config.yaml
hidden_size: 640
norm_place: "pre"
positions: "rope"
bias: "none"
parallel_block: false
extras: ["some layers without attention", "local attention windows", "exclusive self-attention", "normalized values", "capped logits"]
init: "trunc"
init_std_qkv: 0.0277
init_std_up: 0.0277
weight_decay: 0.011
final_lr_fraction: 0.0
max_seq_len: 2048
train_tokens: 903400000
max_steps: 6566
Each number is 200 + 20 x the weight over its row's rms, rounded and kept within 0 to 999. Layers, rows and columns count from 0. The size before them is the row's rms in percent of the matrix's.

# k: layer 3 attention key, 640x640, rms 0.0903, rows 176-191, columns 0-127
# q: layer 3 attention query, 640x640, rms 0.0902, rows 177-191, columns 0-127
# v: layer 3 attention value, 640x640, rms 0.0964, rows 128-139, columns 0-127
# o: layer 3 attention output (transposed), 640x640, rms 0.0851, rows 128-138, columns 0-127
k176,104,230,238,216,120,187,191,205,158,221,200,201,161,210,233,184,229,223,199,183,165,170,170,200,187,160,192,195,189,180,197,210,183,180,236,207,205,168,216,204,187,194,152,208,166,199,210,196,218,197,199,209,188,194,181,202,202,235,200,179,183,188,225,219,205,203,198,181,199,178,202,201,180,170,192,218,224,167,210,206,194,220,209,187,188,182,190,183,194,221,215,224,201,239,173,224,180,187,202,191,187,213,187,216,175,164,197,191,194,177,192,209,237,182,220,179,212,216,194,208,216,212,245,184,166,195,195,187,211
q177,102,194,213,195,206,185,189,192,199,167,187,205,255,145,192,172,192,181,208,217,163,193,186,182,180,174,165,191,178,162,182,190,235,218,210,204,187,210,178,191,167,230,202,221,225,216,215,218,144,206,242,184,179,189,218,185,164,159,168,188,192,189,178,212,206,203,166,211,223,163,220,181,199,196,222,175,175,162,182,169,246,227,199,196,188,233,224,182,228,172,219,195,261,178,184,213,198,176,179,210,202,238,212,207,201,227,202,212,234,189,192,167,204,207,212,212,215,220,199,217,197,186,222,221,166,212,220,195,185
k177,106,205,196,204,198,173,198,210,171,199,213,198,208,212,195,185,189,181,195,182,216,185,175,218,272,216,154,189,223,213,209,196,186,229,184,204,171,219,190,204,138,199,190,183,210,213,209,190,156,214,219,186,192,175,203,207,182,201,191,204,222,191,204,191,189,207,199,194,220,169,187,187,196,184,211,206,212,198,218,200,189,206,172,179,225,209,218,220,231,172,201,212,205,183,187,184,193,188,194,208,186,242,203,185,200,236,208,214,225,175,214,155,202,226,187,218,193,232,195,181,195,157,165,218,178,165,174,193,174
q178,112,228,213,191,195,210,197,207,206,215,195,221,221,204,217,231,215,213,195,161,186,187,187,197,164,209,207,205,214,208,201,191,173,219,248,201,197,217,238,204,228,217,197,198,154,210,219,200,192,188,205,225,187,206,226,232,214,209,156,206,201,201,204,193,192,218,213,200,195,183,192,189,207,212,205,173,218,194,241,220,201,202,210,195,212,210,181,203,186,227,199,196,182,206,228,194,188,187,168,210,220,226,212,135,220,222,183,211,190,190,180,191,252,241,168,184,213,228,174,217,205,181,206,194,220,184,193,169,207
k178,105,207,195,198,227,210,207,191,215,193,230,199,228,204,186,217,164,199,240,222,218,198,226,190,197,201,222,199,180,201,217,217,207,203,231,201,176,199,197,219,207,216,224,219,188,193,201,208,169,217,193,252,221,190,228,214,218,192,214,226,211,227,213,240,215,210,218,180,201,192,181,179,206,245,177,216,189,204,209,220,225,213,169,162,201,237,190,210,212,223,194,187,206,141,201,172,205,187,164,219,215,214,191,182,211,198,192,187,191,186,197,200,185,217,165,180,214,257,230,211,195,182,176,160,218,180,202,190,179
q179,107,181,237,232,236,225,241,200,168,207,218,226,192,204,180,204,193,201,183,223,215,177,185,185,252,167,214,203,237,216,225,207,195,214,173,176,160,163,200,221,204,159,211,213,209,218,170,222,199,236,183,194,247,214,222,174,199,193,190,159,212,214,195,207,180,203,227,202,183,184,178,188,219,201,184,208,192,223,182,151,192,220,222,181,205,203,220,210,174,194,182,196,192,191,194,195,202,171,214,192,198,202,226,198,217,216,206,192,197,204,190,175,225,204,220,192,196,173,208,211,161,191,190,168,185,185,225,174,213
k179,105,153,211,204,213,203,214,208,201,224,181,191,145,231,216,210,184,197,190,194,203,147,207,192,180,207,233,221,237,205,215,191,209,242,195,162,198,210,167,198,232,195,201,205,227,208,210,210,217,179,237,147,231,228,201,217,228,209,213,185,186,174,184,220,180,210,227,187,187,166,202,212,207,165,203,205,210,223,156,173,201,232,213,188,204,202,196,164,187,191,214,180,200,167,209,182,203,209,196,193,209,203,208,183,209,194,235,218,219,175,175,174,228,197,225,173,202,208,211,211,146,205,224,205,233,205,245,220,219
q180,104,196,224,223,208,174,195,185,168,209,233,226,229,221,222,195,204,213,230,196,160,185,200,259,226,189,233,233,222,181,200,200,205,206,152,182,215,175,175,183,196,173,200,188,190,187,212,186,196,189,170,198,198,237,197,199,150,226,173,191,226,192,202,190,215,178,215,195,194,189,212,213,210,221,176,192,187,184,187,192,200,206,235,176,209,195,235,168,191,189,202,191,208,215,169,207,202,165,178,178,223,186,158,210,254,193,211,198,192,201,200,201,196,219,207,202,191,215,237,189,201,197,169,189,180,177,180,199,195
k180,112,180,200,249,193,215,180,204,190,203,187,198,178,203,177,186,180,235,189,230,169,205,217,192,189,217,206,216,180,228,216,180,198,205,181,200,230,149,195,179,191,190,227,214,173,189,203,202,188,213,221,177,182,214,186,218,195,244,192,198,230,202,205,214,221,192,170,204,232,177,206,214,196,178,198,220,237,192,180,189,205,175,161,212,182,170,184,181,202,225,191,215,201,222,206,199,208,194,188,200,210,220,229,206,205,173,210,171,203,200,192,173,195,176,227,160,186,203,221,221,186,185,156,221,186,217,196,199,216
q181,106,196,233,224,216,177,160,198,242,222,169,209,243,199,199,194,202,164,175,198,239,202,198,208,201,190,201,202,219,179,222,187,197,212,232,184,200,221,223,201,201,179,182,198,198,194,221,221,181,204,219,188,199,210,184,188,217,215,192,195,197,190,171,185,209,199,186,215,210,189,215,231,183,199,220,236,196,173,197,175,195,181,187,214,219,199,247,224,217,202,187,206,176,183,187,226,203,217,188,214,211,199,182,181,198,199,200,184,224,191,183,222,203,199,229,219,217,209,193,215,221,181,188,191,219,201,171,203,192
k181,104,206,221,203,224,204,187,169,204,229,184,231,221,208,219,222,219,199,179,238,240,163,214,208,196,176,231,204,191,178,214,209,202,214,174,193,196,211,197,226,140,182,158,174,175,196,211,225,198,214,196,197,200,189,186,178,172,212,192,193,238,184,191,185,180,213,231,222,213,172,201,195,159,187,201,187,192,256,222,191,173,227,189,197,226,194,219,232,185,182,139,242,199,226,175,207,174,205,201,192,205,201,172,197,219,167,177,177,235,215,208,170,211,233,208,210,191,239,184,159,211,222,191,203,218,200,161,227,169
q182,102,206,208,169,214,197,204,173,201,206,188,163,221,163,183,170,200,184,217,181,190,166,202,203,185,157,184,175,157,196,193,225,164,170,199,213,195,163,205,229,188,197,193,233,234,242,190,195,169,209,228,156,189,138,201,218,212,175,218,182,213,194,199,209,205,217,215,205,237,209,214,209,216,198,188,218,171,230,154,177,240,193,182,197,207,197,195,189,206,187,179,150,231,182,172,214,206,209,200,226,162,192,197,202,199,215,218,233,201,206,206,223,158,191,205,182,168,210,203,186,202,237,231,222,202,224,177,218,209
k182,108,224,188,225,174,216,226,208,170,232,224,196,214,197,226,160,186,188,218,227,192,216,211,219,221,150,208,172,201,182,176,218,163,213,199,236,192,193,198,196,171,206,179,209,229,209,222,210,184,228,201,211,180,167,185,213,209,195,205,208,175,225,169,175,202,199,211,218,242,227,175,168,200,192,189,224,181,193,205,187,224,171,161,203,187,165,180,180,206,189,221,173,201,196,200,221,193,221,206,201,162,209,204,182,191,217,203,210,185,214,234,173,199,193,207,180,186,187,230,186,215,199,221,183,172,233,166,211,250
q183,106,203,191,200,202,197,203,156,177,158,181,183,160,191,262,191,161,196,199,202,196,222,219,176,203,241,195,197,168,195,185,216,178,225,169,228,221,209,190,207,216,231,213,210,212,202,193,187,219,162,208,196,183,215,227,216,191,186,203,210,192,177,210,201,204,210,221,237,197,197,168,212,154,202,180,228,183,217,216,153,207,212,206,173,212,166,209,181,186,220,227,188,183,230,226,193,204,195,214,233,219,217,187,207,235,179,209,232,172,199,194,212,246,180,196,193,214,166,212,227,167,210,206,226,190,209,216,186,225
k183,102,210,192,209,231,180,187,239,228,181,186,199,172,185,278,215,192,205,207,192,226,197,228,175,184,256,208,227,177,206,205,224,217,226,208,219,215,246,205,202,191,201,193,217,234,177,241,200,212,184,199,213,208,191,244,191,158,168,175,207,194,211,232,193,220,216,219,208,157,154,181,206,189,200,198,197,212,231,206,156,214,202,189,173,235,165,201,222,214,180,240,217,231,172,235,202,215,198,214,218,201,206,179,230,189,203,229,201,170,211,185,219,208,216,156,171,214,157,184,232,181,165,182,191,176,228,219,180,200
q184,107,176,217,187,211,204,185,211,213,183,166,219,217,190,218,187,189,226,238,203,223,229,200,180,178,216,191,248,196,204,234,211,223,210,161,186,204,204,223,148,195,196,202,208,217,186,189,256,203,239,219,228,157,222,196,185,226,208,186,228,213,206,162,206,187,179,184,206,189,195,192,201,207,190,199,210,196,227,208,189,220,199,202,156,211,250,176,170,237,206,198,185,189,173,208,237,182,191,183,209,217,205,154,187,202,219,170,203,176,186,196,205,242,202,209,197,162,233,192,222,179,172,212,200,160,228,188,161,166
k184,104,200,169,184,180,206,172,237,244,213,173,212,211,201,189,194,165,199,248,185,196,182,182,210,202,205,218,241,193,215,201,196,175,219,190,186,199,174,191,217,190,210,220,196,228,173,235,240,166,226,197,192,185,213,198,205,213,218,177,219,217,183,219,190,186,193,208,192,219,196,188,220,212,211,203,191,196,221,201,179,204,164,157,200,196,219,197,178,213,201,200,188,209,173,186,175,202,170,192,192,193,193,196,196,207,185,184,188,180,199,219,210,221,189,194,184,190,164,257,260,194,174,209,204,203,189,214,173,141
q185,102,143,196,197,195,208,191,197,187,193,198,201,187,185,174,192,210,175,189,203,152,216,223,184,239,241,239,224,187,212,208,208,215,203,198,214,224,239,186,228,194,212,166,206,198,189,215,214,193,143,207,186,207,227,177,221,189,194,187,171,175,181,234,161,198,218,213,209,180,207,187,220,161,204,194,193,186,196,187,226,235,226,208,169,215,186,199,217,195,222,220,210,192,191,210,194,220,169,198,181,191,198,171,192,194,137,176,209,180,184,189,218,193,203,224,183,219,218,227,232,201,213,193,205,181,206,194,214,188
k185,103,206,230,261,191,194,151,231,201,185,181,197,225,182,204,200,189,177,194,192,207,222,214,179,193,240,199,193,198,181,195,223,207,183,203,207,207,224,239,185,162,229,185,204,208,170,197,157,232,180,192,195,184,191,226,177,186,207,176,197,188,220,214,219,195,211,218,250,196,194,159,171,158,204,171,168,207,206,172,188,224,199,203,175,206,199,199,199,199,192,250,232,220,169,226,203,207,211,169,238,209,174,170,217,213,209,185,182,208,165,159,238,187,224,195,176,229,226,205,186,210,173,187,217,196,234,177,196,194
q186,106,207,207,219,203,203,206,212,183,224,207,206,172,192,216,194,203,210,202,216,194,218,201,175,197,188,183,221,210,195,184,204,222,234,179,172,193,209,193,173,208,188,186,168,143,173,205,233,193,189,199,192,249,209,185,185,209,208,234,182,203,196,219,201,199,159,207,207,172,203,190,168,198,161,188,193,183,185,209,183,183,246,226,201,209,197,171,218,204,194,203,192,204,219,222,197,184,196,230,184,189,200,198,191,162,227,150,210,225,209,221,194,237,194,176,188,256,222,182,198,216,197,198,164,158,163,171,205,208
k186,103,181,189,214,188,179,186,240,202,192,196,215,228,246,204,206,223,227,224,207,198,188,194,170,177,188,168,221,251,206,200,181,208,244,181,155,202,210,199,225,198,199,202,179,204,173,185,220,227,181,214,200,203,211,188,181,195,182,235,192,189,213,184,238,216,194,210,231,185,180,205,172,211,203,192,207,188,203,187,179,170,222,219,207,179,193,196,211,200,213,210,205,160,187,199,192,184,211,218,251,211,187,212,200,172,176,184,208,237,209,221,214,206,203,174,188,272,200,223,204,201,235,210,222,173,195,172,200,177
q187,105,211,199,162,195,198,227,230,171,172,213,162,202,186,210,188,193,222,233,203,211,212,213,202,193,181,218,242,188,198,194,201,222,166,218,180,206,194,179,184,205,189,156,187,182,187,221,207,188,247,215,226,201,209,190,195,219,176,214,202,231,192,221,189,185,232,231,212,222,200,194,183,202,178,167,194,195,207,211,205,220,241,205,162,194,188,223,213,219,221,212,159,203,227,189,187,212,196,206,187,188,196,202,207,208,233,210,236,186,193,201,224,193,190,178,207,182,217,215,209,230,200,213,208,179,210,189,186,196
k187,106,190,174,229,180,164,178,229,178,194,228,176,181,144,159,164,176,248,170,194,187,210,197,198,184,232,225,208,195,229,173,212,171,223,224,173,199,199,164,182,181,176,176,212,175,190,209,210,183,183,160,184,209,211,189,200,175,178,221,178,199,158,193,175,189,199,187,227,201,229,180,205,193,189,210,194,196,223,189,193,172,192,207,184,190,184,216,204,230,227,203,178,205,197,166,209,172,213,197,198,178,186,194,212,202,185,187,222,201,233,188,205,204,210,194,196,208,173,214,223,237,194,263,187,177,223,177,212,209
q188,108,168,195,235,192,227,208,196,215,167,202,193,171,179,207,176,205,206,209,228,183,170,200,218,207,210,170,203,204,192,203,209,229,183,173,207,189,216,152,185,200,203,174,195,175,202,202,199,208,214,204,184,209,218,175,220,199,233,181,216,235,187,212,209,215,213,196,209,166,193,247,213,218,186,194,222,196,229,199,198,196,196,139,210,215,215,185,160,173,237,192,215,184,178,216,199,191,250,203,207,180,177,192,201,221,166,202,206,199,199,230,223,197,210,193,181,224,192,206,220,215,214,192,209,179,242,204,180,205
k188,103,200,162,248,182,187,188,176,213,207,193,210,213,192,201,186,184,202,184,191,199,181,184,193,186,224,206,199,218,221,170,218,202,202,184,171,210,199,200,226,195,211,207,213,192,224,203,221,197,200,200,191,200,225,195,212,148,203,195,231,229,208,235,174,206,192,178,180,201,204,229,200,206,197,206,204,176,216,191,183,156,169,165,198,186,223,181,200,213,229,187,201,211,242,203,201,176,228,177,216,195,202,186,207,218,180,183,200,179,225,225,230,203,209,193,185,206,189,188,213,187,187,180,190,163,193,220,212,178
q189,106,205,218,203,190,212,207,184,200,181,190,220,214,218,202,216,194,221,199,241,216,159,216,230,214,213,175,192,203,183,223,192,199,227,169,248,240,176,255,204,239,204,196,200,185,139,197,193,179,222,199,173,218,212,222,179,188,199,199,209,228,197,204,209,220,212,227,197,170,204,195,198,239,166,170,226,159,179,205,198,228,190,188,217,204,185,233,184,229,191,213,207,179,201,227,158,215,204,211,177,185,168,226,187,214,205,201,223,203,209,206,192,181,200,207,211,203,181,221,172,226,208,161,209,178,192,164,181,253
k189,109,205,220,217,169,223,161,224,176,170,181,201,180,205,194,213,183,222,202,217,192,219,175,220,209,221,184,228,197,188,164,182,213,175,183,196,258,193,218,182,233,194,166,185,189,185,165,166,163,178,192,211,207,199,212,196,184,205,200,182,211,194,197,196,162,203,208,189,164,189,204,225,190,184,226,249,201,181,204,167,212,178,183,202,220,201,197,171,206,171,189,186,195,208,178,197,207,228,163,181,205,222,239,206,222,204,188,215,192,202,192,206,197,218,214,175,226,197,216,189,185,230,190,213,183,209,213,206,225
q190,110,160,222,173,203,217,247,171,171,194,225,188,204,195,176,174,156,218,196,237,192,197,230,240,226,217,203,198,176,222,225,222,230,202,245,222,216,190,211,179,196,182,221,208,226,225,167,196,180,217,233,217,181,193,200,204,200,170,242,206,209,199,188,203,226,204,195,229,230,206,239,215,227,188,198,227,214,207,215,171,205,192,193,180,204,227,165,186,182,170,198,215,199,218,188,169,215,198,215,211,200,221,190,241,202,197,132,219,226,211,173,192,208,198,204,183,225,187,248,231,174,231,193,187,211,259,196,193,182
k190,108,194,191,212,168,215,188,179,210,199,191,203,202,181,219,206,218,234,183,186,204,158,223,236,175,164,228,211,193,243,171,215,196,198,247,174,219,234,180,197,230,180,195,210,179,203,224,181,179,218,213,207,199,176,200,204,219,169,234,219,209,207,203,191,177,199,187,184,195,200,172,194,196,192,228,225,210,220,221,186,195,219,227,220,206,192,149,218,169,187,186,193,219,221,223,209,256,206,222,207,186,195,211,223,193,189,208,230,195,183,157,151,211,253,194,158,215,219,240,208,167,221,186,219,225,246,180,170,177
q191,114,193,186,213,182,176,203,172,152,179,225,175,188,234,163,208,208,214,185,212,214,222,199,197,227,213,178,197,201,192,184,173,194,227,201,170,178,188,210,208,213,218,221,206,176,206,202,199,225,179,187,213,196,205,207,205,208,175,210,225,239,181,182,204,207,224,175,215,190,197,211,156,171,211,185,211,238,226,188,210,207,207,191,195,213,192,194,205,233,203,224,200,221,200,218,162,187,207,164,222,206,194,174,210,252,152,218,211,220,182,193,201,218,191,167,215,170,228,214,179,191,202,178,181,218,207,248,181,192
k191,112,192,195,192,200,201,205,185,223,196,186,180,202,228,177,199,195,221,193,196,198,199,228,203,184,200,213,208,209,197,201,182,239,225,187,145,212,227,214,211,204,231,231,193,204,194,234,153,252,168,190,211,213,207,198,199,218,172,205,192,183,214,172,166,236,201,200,189,185,230,198,200,189,221,222,230,205,186,196,212,202,204,184,166,177,169,205,219,206,223,221,224,247,150,223,187,218,195,186,232,206,182,187,215,216,187,224,189,161,228,178,191,209,222,172,193,194,206,219,189,197,174,187,162,211,239,221,141,197
v128,094,167,193,179,203,184,180,223,214,169,218,210,230,218,194,205,182,180,200,172,241,200,192,188,166,196,205,202,178,184,220,226,215,169,176,182,192,196,203,174,206,236,178,218,203,227,180,209,189,166,177,211,201,174,199,208,190,216,206,203,203,188,191,201,231,218,204,206,185,181,199,216,178,202,206,210,223,193,166,207,177,193,181,199,178,171,129,183,220,199,209,228,201,207,221,197,206,182,208,224,187,224,192,192,184,192,193,180,209,174,213,173,217,198,199,218,194,188,191,219,188,227,200,159,206,209,166,245,226
o128,084,232,207,180,219,214,211,181,192,208,201,189,197,203,206,231,213,177,200,227,222,190,196,181,221,187,195,163,178,199,170,172,187,208,159,208,181,198,201,198,206,179,211,176,177,171,207,203,191,236,194,199,192,202,194,188,210,202,200,161,209,200,189,166,187,199,199,167,231,182,222,187,185,202,165,182,216,185,208,172,191,184,215,163,204,243,207,202,184,194,206,226,230,175,197,170,200,218,177,209,235,217,206,200,227,214,190,208,201,252,179,200,205,201,206,204,204,207,206,223,210,174,228,226,214,170,187,161,194
v129,094,178,210,208,212,223,189,171,226,164,188,225,200,246,188,173,197,187,239,233,194,210,161,189,199,220,245,205,184,215,228,184,194,200,212,200,219,180,188,189,193,210,177,252,198,197,159,190,172,222,246,201,221,175,213,192,199,182,215,196,205,217,207,196,170,228,168,217,226,184,204,201,228,230,165,177,193,172,208,205,173,187,191,211,165,193,214,203,202,184,229,223,194,237,210,198,213,188,213,215,167,177,197,193,225,200,218,205,168,233,205,193,214,232,167,205,198,220,195,179,179,175,190,210,222,217,153,188,224
o129,088,213,203,184,215,174,164,187,223,211,238,170,213,212,195,199,183,211,202,156,213,209,222,252,243,206,157,187,186,213,188,218,215,184,178,188,148,242,206,221,204,204,229,186,227,209,187,188,199,182,166,183,178,201,161,181,197,180,199,192,213,229,218,197,206,199,225,205,227,205,191,184,182,216,210,215,206,197,229,198,192,204,208,198,212,201,225,191,208,199,241,214,177,164,182,260,215,212,149,221,243,204,184,220,169,189,184,220,177,181,185,209,193,195,199,192,197,213,203,210,197,219,194,183,176,221,197,209,216
v130,098,194,206,183,232,189,195,206,206,195,199,163,183,200,179,215,198,180,184,180,182,202,212,208,176,185,197,214,177,163,182,210,188,202,188,189,239,187,174,202,188,212,229,196,214,179,178,197,193,201,215,159,201,198,198,171,211,203,215,202,205,217,208,209,204,194,198,208,204,181,229,212,161,169,220,210,207,205,180,208,201,188,178,194,185,218,199,187,179,203,163,186,166,197,179,202,208,163,283,182,190,199,217,177,213,187,175,183,193,184,190,228,210,198,197,186,165,201,163,179,177,222,187,244,218,215,200,276,177
o130,092,198,228,228,201,199,193,208,181,170,178,211,222,194,213,168,208,170,200,159,195,188,183,186,223,204,211,198,232,193,240,197,208,219,235,178,194,167,226,187,229,202,206,202,177,239,208,217,217,198,204,209,219,163,206,188,175,210,205,213,216,158,186,173,208,225,188,192,193,185,145,149,175,219,211,200,184,168,208,209,200,195,208,206,212,208,183,167,220,227,217,181,202,196,224,195,153,215,174,181,226,180,202,217,213,219,198,216,240,182,215,217,211,198,211,186,204,147,172,217,196,182,195,202,206,185,214,205,215
v131,097,204,218,197,212,224,174,200,198,203,240,239,213,194,194,221,214,198,176,213,208,203,183,195,191,203,172,187,200,221,218,178,188,220,203,197,207,188,198,213,209,185,203,195,174,190,166,186,191,204,225,179,184,231,227,205,227,229,201,223,174,234,239,243,201,207,206,180,198,190,186,191,232,199,225,194,215,173,168,224,202,213,198,169,219,174,217,182,199,233,208,154,175,191,213,210,204,197,204,192,197,213,191,180,192,230,231,193,184,179,204,246,204,188,196,217,184,200,233,186,163,196,205,218,202,208,216,219,173
o131,093,200,196,192,209,170,185,215,187,182,178,180,210,231,180,172,186,203,182,191,190,161,204,185,191,205,212,238,225,182,183,198,202,186,239,199,217,186,204,215,193,229,189,214,208,231,244,220,228,186,171,230,216,177,206,202,188,172,193,186,209,213,180,197,200,208,210,195,198,186,217,194,162,188,196,256,197,202,207,172,194,226,200,218,196,230,205,194,197,184,215,216,211,197,193,202,180,192,224,197,223,196,190,245,214,178,187,187,190,180,210,175,185,218,172,190,221,183,181,224,223,207,206,156,189,223,177,195,221
v132,099,198,202,192,185,224,193,202,184,168,207,183,178,198,181,175,186,232,196,216,194,182,175,172,201,180,238,220,199,173,198,201,227,224,180,192,217,182,185,159,205,203,227,221,194,185,192,198,206,187,230,177,176,185,206,204,184,174,193,214,181,232,191,191,201,213,216,236,197,233,191,163,204,170,212,184,218,221,190,183,198,221,211,176,216,197,203,214,190,227,208,172,195,184,240,165,190,181,226,218,188,212,211,182,199,170,164,201,206,191,194,185,195,190,176,199,227,206,191,195,198,161,238,216,209,187,191,205,212
o132,094,209,162,168,219,225,190,198,206,215,202,193,222,210,235,199,212,190,190,180,191,186,226,197,189,212,180,196,202,198,224,222,192,213,229,209,167,203,205,200,223,184,248,181,177,187,204,199,196,232,189,226,169,204,187,164,161,175,215,203,191,193,198,256,217,201,202,197,198,177,201,206,202,229,197,189,169,165,215,207,176,221,207,201,170,204,195,166,227,185,188,178,207,197,186,191,198,184,168,208,179,170,206,228,196,203,217,206,182,201,172,186,188,197,234,206,153,161,211,221,190,228,196,201,227,178,199,231,212
v133,095,202,223,175,223,205,207,217,199,192,244,161,200,214,196,191,238,198,202,232,184,163,179,183,178,206,238,172,206,171,226,217,177,210,182,210,200,177,192,189,168,180,224,225,198,188,203,200,196,182,198,173,233,227,218,190,226,169,159,204,250,204,195,210,209,188,206,207,217,194,218,183,190,211,223,164,193,164,190,173,201,189,226,214,193,210,193,182,159,176,187,206,203,210,219,162,186,175,227,212,207,202,183,202,178,227,200,188,231,219,214,217,211,179,207,240,177,253,170,201,199,201,237,195,209,211,177,171,208
o133,088,188,196,177,176,222,174,207,216,215,219,202,197,234,232,170,155,222,198,159,208,206,207,218,211,200,171,185,194,164,172,225,182,194,216,228,182,164,188,177,173,214,204,167,236,239,222,158,218,225,214,244,200,205,170,239,138,208,238,201,202,201,224,189,198,185,162,230,199,174,216,178,218,203,160,180,176,213,203,194,180,184,177,182,230,158,195,194,222,230,202,190,186,190,185,214,220,200,217,197,224,184,207,186,231,181,211,179,190,189,185,196,193,202,194,182,207,184,209,176,249,190,195,227,218,201,219,216,197
v134,093,233,212,174,173,178,207,179,189,191,199,213,210,202,202,178,223,155,206,198,177,238,215,226,180,208,183,195,218,192,195,163,223,209,187,196,219,220,222,188,221,190,186,204,186,208,145,217,205,195,186,200,210,234,220,202,169,190,180,183,182,220,192,197,215,154,176,172,191,211,221,208,194,195,182,227,188,208,190,187,259,158,190,170,198,189,215,142,217,202,200,200,194,177,207,210,181,186,210,225,191,179,216,214,230,217,231,196,206,202,227,215,164,204,241,186,228,190,222,171,181,213,189,218,176,194,196,241,199
o134,087,182,183,218,236,187,197,209,233,167,209,179,184,200,173,186,193,192,195,173,220,212,190,165,196,197,231,206,214,199,234,213,182,183,204,208,213,191,191,209,195,222,168,240,194,202,233,211,206,189,187,171,177,203,179,225,175,205,207,210,204,189,191,228,213,194,239,170,204,223,207,184,222,210,217,173,208,184,217,207,199,219,212,218,227,215,160,238,186,225,199,181,167,185,190,188,189,208,199,167,198,217,162,172,145,215,198,228,202,157,199,206,204,179,174,208,194,203,202,230,193,179,195,171,201,206,196,150,201
v135,101,215,155,190,177,229,163,239,174,222,199,226,198,200,201,199,197,209,190,161,184,199,207,156,167,187,190,202,225,181,202,193,186,205,149,217,194,200,199,186,174,205,211,186,192,231,209,189,179,186,170,206,251,214,246,189,190,201,197,188,210,232,201,188,235,182,220,177,218,176,196,181,191,217,198,207,192,223,173,211,209,213,191,231,218,242,235,220,192,187,188,159,147,185,195,192,187,198,181,163,172,197,229,192,246,236,197,218,194,151,201,196,198,174,224,227,219,219,195,226,215,204,221,226,219,188,238,204,230
o135,093,189,197,191,183,226,198,155,210,194,195,191,214,219,237,207,200,173,185,216,176,196,195,189,198,211,232,211,195,170,198,217,207,232,234,204,205,199,178,188,248,210,227,198,188,204,177,206,196,216,181,216,179,144,165,205,190,223,218,235,196,158,184,195,182,226,169,220,201,203,204,188,202,201,213,201,216,199,204,191,218,207,201,207,192,179,161,202,158,216,187,221,184,223,198,221,209,181,216,166,212,198,218,157,202,256,210,200,210,184,197,199,172,219,212,164,206,215,203,154,217,200,180,205,224,142,194,207,188
v136,099,175,201,204,214,196,171,202,237,206,222,219,183,201,217,188,189,207,200,207,175,209,197,186,195,207,167,181,219,190,197,231,205,208,161,208,182,199,215,209,179,236,178,186,180,208,228,217,154,197,220,167,224,220,197,198,215,163,198,183,189,196,210,228,211,170,221,219,198,215,208,174,193,216,207,223,186,225,170,207,228,173,234,222,207,203,191,176,219,187,216,204,211,211,222,219,206,151,183,200,225,211,177,194,223,174,207,211,206,200,171,217,205,213,168,235,205,198,204,235,165,169,168,197,212,201,197,190,177
o136,091,185,185,214,219,194,228,190,185,189,198,209,241,202,174,198,212,207,169,196,211,187,211,222,180,238,229,189,179,172,234,202,195,215,219,184,206,196,179,175,203,165,163,204,211,193,223,187,218,193,200,191,191,181,189,223,217,212,190,209,200,193,205,191,213,197,204,177,194,199,209,233,197,221,192,203,179,191,217,193,201,212,193,168,180,186,205,213,216,160,221,194,186,204,206,221,182,240,170,193,204,207,211,226,200,188,220,266,180,214,214,229,145,188,186,165,196,190,239,195,220,243,251,206,197,217,183,201,209
v137,096,186,161,187,228,227,199,178,204,175,229,211,222,222,210,184,213,196,206,167,212,203,174,214,189,161,179,210,203,240,219,236,199,215,189,193,183,197,253,245,218,193,230,229,219,215,170,184,190,174,201,199,205,228,188,164,184,214,184,193,163,204,207,204,236,214,198,169,185,178,208,242,227,194,244,232,174,232,212,222,225,183,203,207,212,181,172,201,186,209,208,186,203,204,218,239,166,195,195,218,166,177,184,180,170,180,217,204,207,199,213,197,205,177,203,174,190,192,221,240,194,232,207,172,199,207,159,182,177
o137,088,206,195,179,148,186,209,237,213,238,203,208,185,199,212,166,208,168,186,201,179,214,220,186,229,197,183,223,214,211,223,182,208,216,185,202,184,186,197,232,226,192,225,181,169,197,215,226,218,175,182,196,181,236,200,216,193,183,199,209,219,189,225,187,171,188,178,187,202,211,201,212,195,234,203,222,193,172,198,200,187,196,189,212,195,214,199,230,205,196,189,196,214,192,191,192,189,170,220,187,240,220,216,206,204,202,190,211,200,169,226,216,154,166,180,234,247,196,198,205,260,165,200,235,191,234,222,202,184
v138,097,187,188,190,265,189,189,206,189,199,193,206,191,226,212,190,190,204,197,228,217,171,213,177,207,182,190,202,181,190,202,190,196,206,190,189,193,186,181,221,216,213,207,234,211,223,209,174,186,219,176,188,213,220,213,183,226,188,184,188,175,197,240,198,181,193,185,228,213,195,159,188,175,200,209,187,192,188,218,189,184,168,201,182,191,223,188,208,177,180,197,184,243,218,186,180,173,210,169,179,170,193,180,222,200,238,203,190,195,198,206,166,245,175,188,203,208,190,226,183,200,195,191,221,193,202,204,242,183
o138,092,221,209,217,182,180,189,229,182,168,209,234,172,214,200,212,171,217,226,196,167,218,155,241,216,192,197,188,231,218,221,182,189,178,178,212,227,223,196,206,218,191,200,192,175,205,174,206,230,237,200,213,196,195,183,201,171,209,244,211,185,205,205,180,185,180,197,161,225,189,191,234,199,172,232,167,154,238,206,213,160,204,206,215,196,242,228,185,245,226,191,196,175,227,178,240,235,202,232,197,189,212,218,168,172,207,219,181,165,233,188,225,175,189,226,208,184,212,203,207,201,213,187,184,205,213,199,186,185
v139,100,160,195,158,190,226,203,176,196,203,175,233,222,197,148,184,213,188,196,225,182,195,217,183,165,209,220,175,198,221,198,195,202,207,215,210,201,200,211,192,206,203,188,204,206,202,236,204,230,211,208,201,175,265,189,207,208,212,219,219,165,214,197,177,217,191,189,227,198,214,241,154,207,227,133,178,208,211,225,223,213,206,233,192,202,210,227,212,207,220,189,219,169,187,198,170,183,208,231,213,176,192,214,252,203,194,179,213,200,192,206,244,191,197,172,192,191,168,239,199,184,172,176,169,187,174,207,205,193